Weights of a small GPT-style language model, trained from scratch on English Wikipedia.
Training: a variant of Muon for these matrices, 82M tokens, 5119 steps.
Each number is 200 + 30 x the weight over its row's rms, rounded and kept within 0 to 999. Layers, rows and columns count from 0. The size before them is the row's rms in percent of the matrix's.

# layer 5 MLP up, 192x64, rms 0.319, rows 22-38, columns 0-63
101,159,189,258,260,229,192,219,201,184,255,143,210,227,128,196,230,169,224,222,139,197,150,175,203,217,186,242,220,250,173,199,232,216,231,180,160,207,196,187,194,164,240,201,190,187,206,190,224,200,209,204,201,226,217,135,159,224,247,197,202,181,190,203,179
090,199,185,206,214,179,209,198,185,212,177,198,179,217,187,231,170,247,125,169,174,248,221,172,197,207,161,131,220,169,190,206,201,236,216,243,126,205,203,171,220,230,217,199,201,180,180,186,225,153,184,167,174,151,225,150,200,218,200,199,218,251,134,187,158
092,140,171,197,242,211,191,227,221,191,280,196,217,159,165,214,273,150,189,220,183,229,228,227,213,180,264,172,211,174,222,223,190,203,187,191,204,191,195,196,179,170,243,178,181,166,243,191,216,216,150,141,179,228,196,146,212,229,167,209,204,172,200,228,197
112,170,218,197,159,212,166,189,232,219,152,195,216,201,214,184,245,176,221,169,167,209,179,173,216,214,183,226,152,177,175,208,166,243,224,258,198,117,195,242,220,218,172,239,165,184,250,172,234,193,230,158,160,205,195,202,179,197,185,249,202,143,212,189,156
106,214,209,173,210,203,202,185,165,160,183,268,179,179,238,203,197,200,218,172,134,181,230,213,187,229,179,216,136,201,231,244,177,221,244,180,217,260,205,189,216,162,180,220,162,180,217,222,237,232,224,134,213,184,267,199,168,220,219,259,211,200,206,175,194
104,225,191,207,167,194,194,254,289,218,186,169,229,178,214,206,196,205,236,191,213,204,199,185,217,178,215,244,137,210,190,177,191,170,179,148,180,221,207,248,169,201,248,190,166,209,153,227,191,189,209,221,161,202,149,215,186,197,155,225,270,175,168,147,214
114,179,225,200,205,182,204,276,221,189,183,179,191,129,241,199,198,155,214,230,233,177,237,191,206,185,214,225,203,194,230,200,117,176,200,221,161,172,200,183,205,157,201,188,209,158,200,161,200,155,217,224,216,209,259,253,210,181,187,184,181,156,228,147,244
104,186,174,244,171,215,189,200,216,200,209,204,216,194,222,226,210,238,225,193,253,189,199,171,203,126,186,171,244,216,205,249,239,236,189,230,228,214,210,181,200,191,205,187,168,192,192,212,271,180,216,175,228,214,107,195,227,166,260,242,221,211,179,217,258
094,186,244,150,224,170,235,206,201,201,194,251,186,145,159,227,195,161,227,192,193,254,177,253,229,210,196,171,244,202,186,240,128,162,241,201,215,206,176,218,170,164,215,222,206,164,184,260,174,188,206,220,205,248,179,236,194,168,188,209,195,217,149,172,205
105,258,123,204,258,141,201,208,212,172,190,194,243,254,234,202,206,207,182,245,241,198,194,247,232,150,209,252,191,193,197,225,187,163,176,183,230,237,188,217,209,173,178,192,185,229,245,180,228,215,228,170,214,159,158,240,210,200,207,186,239,236,189,201,205
101,181,238,181,189,168,193,200,247,265,187,185,221,221,204,195,234,178,165,203,199,216,174,190,209,215,211,164,184,177,194,196,206,122,229,147,184,200,201,193,213,269,239,120,184,216,268,230,178,222,193,220,188,227,180,246,192,211,170,162,181,192,167,231,233
119,201,228,196,176,246,194,153,281,194,188,231,254,221,200,180,224,162,233,191,162,230,177,183,157,216,249,189,221,176,150,226,184,205,210,213,217,167,226,193,212,202,194,192,166,189,196,149,173,231,230,210,245,185,199,208,186,181,128,203,276,221,172,192,174
083,125,168,204,202,208,194,230,192,199,210,182,184,202,214,202,179,164,166,182,195,221,194,176,235,139,224,187,199,182,200,209,185,199,171,225,226,271,202,190,261,147,218,225,224,198,168,217,199,237,237,169,155,173,183,187,215,143,254,236,173,170,266,219,173
077,171,236,203,190,212,264,183,157,221,156,190,161,209,195,208,200,179,164,176,187,169,220,198,170,190,217,191,267,173,190,190,167,188,222,273,197,228,176,119,174,210,207,220,220,163,142,219,217,137,171,177,189,191,174,246,199,171,208,203,157,214,215,174,189
097,160,206,187,215,206,210,140,186,231,213,208,142,157,232,254,190,182,193,225,205,189,261,181,156,215,233,253,170,147,226,207,193,231,191,172,150,152,212,171,238,226,158,177,217,232,190,187,209,260,210,171,227,190,206,170,205,212,224,242,216,223,190,233,169
120,207,192,202,234,215,147,199,228,173,190,208,231,168,172,167,212,246,243,183,178,157,206,143,184,154,164,189,192,274,275,212,166,170,192,186,206,203,233,283,195,213,202,156,156,228,212,182,156,224,226,168,207,195,196,203,169,216,196,178,198,179,210,189,213
109,226,193,165,213,195,205,224,164,172,187,141,190,193,161,223,195,218,237,231,247,274,191,220,167,218,160,149,197,167,233,167,211,185,202,176,176,191,212,195,189,195,172,204,196,158,208,187,162,162,175,219,175,256,202,222,163,232,188,273,231,163,263,205,179
# layer 5 MLP down (transposed), 192x64, rms 0.201, rows 22-38, columns 0-63
097,199,167,227,220,196,154,200,188,178,180,234,189,198,212,260,174,182,189,168,232,197,210,176,166,225,267,209,206,157,202,204,221,196,155,203,118,162,187,194,206,224,207,204,180,216,139,198,225,198,201,244,182,234,184,204,219,166,218,181,210,126,265,171,156
100,216,178,219,222,218,221,194,212,230,191,158,236,253,156,172,228,195,147,171,199,230,220,215,218,154,170,191,230,145,226,194,189,192,195,213,134,224,234,213,214,163,170,188,121,207,198,216,186,189,211,156,170,174,252,207,267,190,189,159,210,184,164,200,173
095,223,179,204,147,199,228,174,224,214,161,213,176,236,159,190,99,217,141,206,230,176,188,193,154,174,165,213,163,177,236,178,165,218,222,163,180,193,225,238,205,224,204,216,187,194,175,204,188,230,226,214,234,182,198,245,201,208,205,193,160,258,138,222,197
100,178,232,221,211,205,160,257,194,196,215,235,252,173,245,211,170,195,209,196,182,171,205,211,242,238,191,201,185,246,239,213,205,175,213,199,248,223,221,218,197,159,154,195,290,176,272,151,191,166,196,164,187,173,233,213,238,238,198,209,225,185,209,177,182
097,203,201,213,193,135,154,214,174,143,200,211,204,176,218,197,208,219,161,179,191,246,205,226,234,165,201,262,171,190,245,215,151,235,220,249,180,176,249,205,235,210,176,200,179,187,190,195,250,200,177,128,194,137,220,182,211,239,165,209,166,171,175,210,190
090,172,195,197,237,186,226,209,259,200,252,203,234,151,214,175,184,234,225,171,172,215,244,206,196,201,193,146,219,141,164,255,217,163,187,232,167,196,215,169,205,245,220,222,218,191,210,167,204,201,205,209,208,192,181,222,215,124,251,180,198,130,161,185,216
110,213,227,223,223,236,232,209,222,221,204,246,207,186,288,193,202,214,225,208,251,188,262,195,209,212,198,190,226,168,217,181,234,213,178,198,183,164,167,244,193,206,203,204,224,140,206,167,200,216,207,239,295,214,194,226,259,201,220,191,181,158,233,225,177
108,222,182,179,163,182,215,139,188,179,227,199,221,234,244,190,224,242,168,209,181,241,242,191,166,210,181,284,205,222,231,178,213,220,181,162,184,213,148,182,202,234,183,191,269,204,208,227,180,206,203,251,213,188,226,208,190,205,185,199,154,166,204,262,143
093,172,186,196,146,221,214,150,222,208,164,227,213,229,208,194,153,247,182,214,170,218,184,176,175,221,216,240,219,196,222,201,219,234,100,248,213,205,188,200,254,224,175,173,247,161,201,194,201,227,226,206,191,210,204,171,253,215,253,182,193,188,222,246,246
084,117,231,199,215,241,241,189,218,174,193,180,257,177,162,238,169,206,173,193,152,170,188,234,201,200,181,213,169,184,221,147,212,200,240,204,190,233,179,216,192,227,201,229,192,224,218,175,207,216,176,246,188,223,182,181,237,165,259,243,162,210,272,229,202
097,211,164,203,236,178,204,205,146,242,184,185,193,165,207,221,180,200,243,190,187,265,160,127,155,227,225,196,214,234,201,174,188,233,229,218,233,196,157,207,222,171,141,208,208,121,182,199,183,232,177,168,143,197,182,189,243,182,220,226,185,201,188,179,232
105,155,224,261,208,187,199,218,280,245,204,179,221,205,206,165,194,193,183,170,224,213,216,218,228,146,189,169,180,183,207,213,207,133,214,194,187,225,224,175,248,203,130,179,197,250,196,191,186,188,177,195,236,215,213,152,218,201,247,210,170,154,238,218,151
105,241,190,153,195,223,200,214,223,173,186,228,219,164,188,170,230,220,204,201,201,172,180,230,146,206,158,209,204,212,211,182,197,225,256,159,183,164,169,222,139,190,249,234,199,193,238,229,179,182,115,183,190,206,238,217,171,235,148,146,202,223,159,168,205
116,172,179,220,225,170,199,197,216,170,206,155,207,245,221,155,199,282,157,207,239,193,188,216,175,254,222,236,212,210,228,196,198,289,163,165,202,216,190,197,186,205,199,218,157,172,210,177,251,183,224,222,221,188,234,209,234,225,209,178,265,150,207,203,192
098,196,165,228,215,177,177,285,255,178,196,200,207,236,170,147,221,184,212,188,206,162,163,213,209,199,190,174,246,239,209,171,189,157,225,212,193,257,203,268,169,203,249,202,204,160,224,245,184,142,191,229,175,190,197,226,203,198,186,172,227,168,204,177,240
100,191,187,185,173,229,258,229,166,232,176,178,223,236,174,201,150,153,170,198,206,171,199,175,147,271,235,211,214,229,181,217,184,207,246,207,183,237,175,242,174,154,211,206,194,186,168,216,217,208,170,188,150,194,127,222,209,159,188,156,230,214,168,204,230
106,244,267,187,192,193,170,162,163,206,221,229,178,233,164,200,219,155,201,236,183,210,228,220,215,141,244,232,228,205,136,169,226,207,241,144,154,199,227,233,174,211,218,210,182,202,231,189,205,212,241,184,162,244,196,201,243,185,201,140,195,212,205,240,191
# layer 5 MLP gate, 192x64, rms 0.3, rows 23-39, columns 0-63
089,230,175,250,184,213,247,139,256,191,241,202,228,216,168,153,228,144,211,218,235,206,216,194,217,206,207,184,183,225,214,218,218,207,148,209,233,170,265,210,205,227,206,186,154,212,258,205,212,205,173,149,203,216,242,222,254,213,214,240,205,180,171,197,242
096,189,171,227,222,202,183,173,204,207,158,231,273,202,180,187,221,232,190,255,156,208,239,227,180,221,241,192,200,215,213,215,201,209,227,175,233,211,180,193,212,220,293,242,241,211,219,126,177,237,189,224,165,165,215,196,219,193,222,230,172,257,201,183,227
101,208,151,144,225,240,176,166,240,245,121,222,207,206,216,196,157,223,162,178,214,210,217,213,185,184,181,161,220,219,168,202,201,205,160,192,211,155,121,188,236,179,155,233,241,245,248,214,203,157,224,196,186,213,206,216,172,219,229,183,204,222,186,186,177
100,177,216,194,209,233,193,201,184,251,189,190,202,224,236,152,229,222,249,234,220,170,185,188,178,174,190,193,135,193,149,205,191,221,246,226,180,156,211,201,175,174,244,174,219,215,218,217,171,162,214,217,259,245,280,163,192,198,237,213,223,208,218,150,161
105,185,200,158,246,200,221,189,202,156,215,180,185,209,156,170,240,221,248,207,216,159,227,213,183,231,247,101,204,196,180,206,188,241,179,249,159,179,204,204,154,223,167,223,211,163,185,193,240,190,206,194,182,214,225,181,188,190,156,156,200,242,165,153,170
099,196,234,248,118,208,246,184,188,192,199,232,198,193,186,197,202,159,242,227,210,212,220,170,182,202,185,191,204,206,180,149,188,216,167,240,214,173,247,189,203,225,180,172,237,153,175,163,199,211,187,219,231,199,174,179,165,207,207,253,131,214,243,161,271
104,200,212,197,215,197,193,228,220,188,213,220,153,181,223,232,232,179,256,234,164,183,159,239,227,161,187,164,252,239,201,208,219,170,228,241,206,261,211,157,201,209,202,198,206,138,183,182,130,219,190,154,179,194,204,237,190,133,181,218,152,222,171,189,207
097,177,198,196,202,179,174,184,249,185,213,184,218,230,222,192,167,166,265,181,225,212,198,187,251,245,204,214,225,164,212,126,206,256,184,205,242,207,208,154,202,186,194,198,214,166,241,237,177,177,225,117,164,185,184,205,202,128,199,192,227,172,167,179,200
106,248,149,224,218,185,167,244,187,223,216,256,267,209,182,239,199,234,225,215,222,243,176,223,160,158,226,186,182,193,220,196,225,197,138,231,220,189,232,180,183,220,207,181,138,179,200,214,176,232,214,159,229,203,143,168,163,183,194,200,256,201,168,197,188
104,180,155,226,278,172,204,176,209,224,217,248,221,186,249,227,200,160,175,206,155,195,183,194,182,211,197,231,218,187,178,262,195,264,196,214,241,234,170,199,177,249,186,171,212,193,175,158,153,226,218,191,202,210,228,186,241,203,250,184,188,259,182,241,207
106,178,209,210,218,221,159,247,234,232,203,151,258,200,227,163,216,172,238,225,143,145,169,185,211,204,185,178,199,213,221,204,204,214,188,184,209,232,217,129,148,263,212,224,208,169,221,218,274,210,191,184,172,181,162,175,215,240,190,224,170,171,209,205,222
086,105,207,189,157,189,214,191,164,213,197,184,206,239,148,190,154,208,202,221,138,172,173,165,230,204,233,197,267,159,252,180,199,184,215,193,197,228,196,203,184,241,200,190,205,174,185,202,240,236,250,195,161,178,201,196,238,210,252,224,180,206,174,241,210
089,240,171,213,199,180,204,182,192,192,214,189,155,221,204,161,170,197,169,226,234,226,186,227,137,273,221,211,148,215,180,214,248,292,183,216,244,150,179,195,230,247,170,221,213,188,190,203,255,188,202,213,157,178,203,170,202,218,219,223,201,179,207,211,239
104,242,203,153,213,201,259,206,199,206,170,209,229,232,210,221,134,230,194,258,158,206,226,184,153,203,202,235,214,140,199,239,149,215,234,174,190,166,183,182,202,203,221,255,229,238,217,186,207,244,185,186,200,260,225,192,245,197,188,160,196,184,192,146,199
111,186,153,211,191,210,253,201,213,223,174,161,172,157,157,126,161,187,172,167,146,167,201,236,223,218,196,199,207,261,175,223,204,222,194,190,207,215,237,222,242,180,209,157,195,182,219,135,220,197,230,185,202,189,236,186,142,161,194,227,201,189,210,166,250
097,202,228,218,234,186,146,207,178,196,173,208,149,197,172,188,190,189,253,244,228,214,200,165,126,176,190,210,225,189,161,229,174,218,135,158,163,247,289,213,169,224,226,179,222,214,199,214,208,152,237,204,181,208,234,181,221,198,197,181,218,189,217,186,235
100,154,194,169,205,180,188,246,213,241,194,244,219,209,202,160,181,235,217,161,232,180,183,158,204,173,174,207,220,222,249,187,244,179,206,154,215,223,143,196,139,201,201,222,190,214,180,196,156,231,190,156,216,157,205,186,156,158,194,185,220,219,289,210,227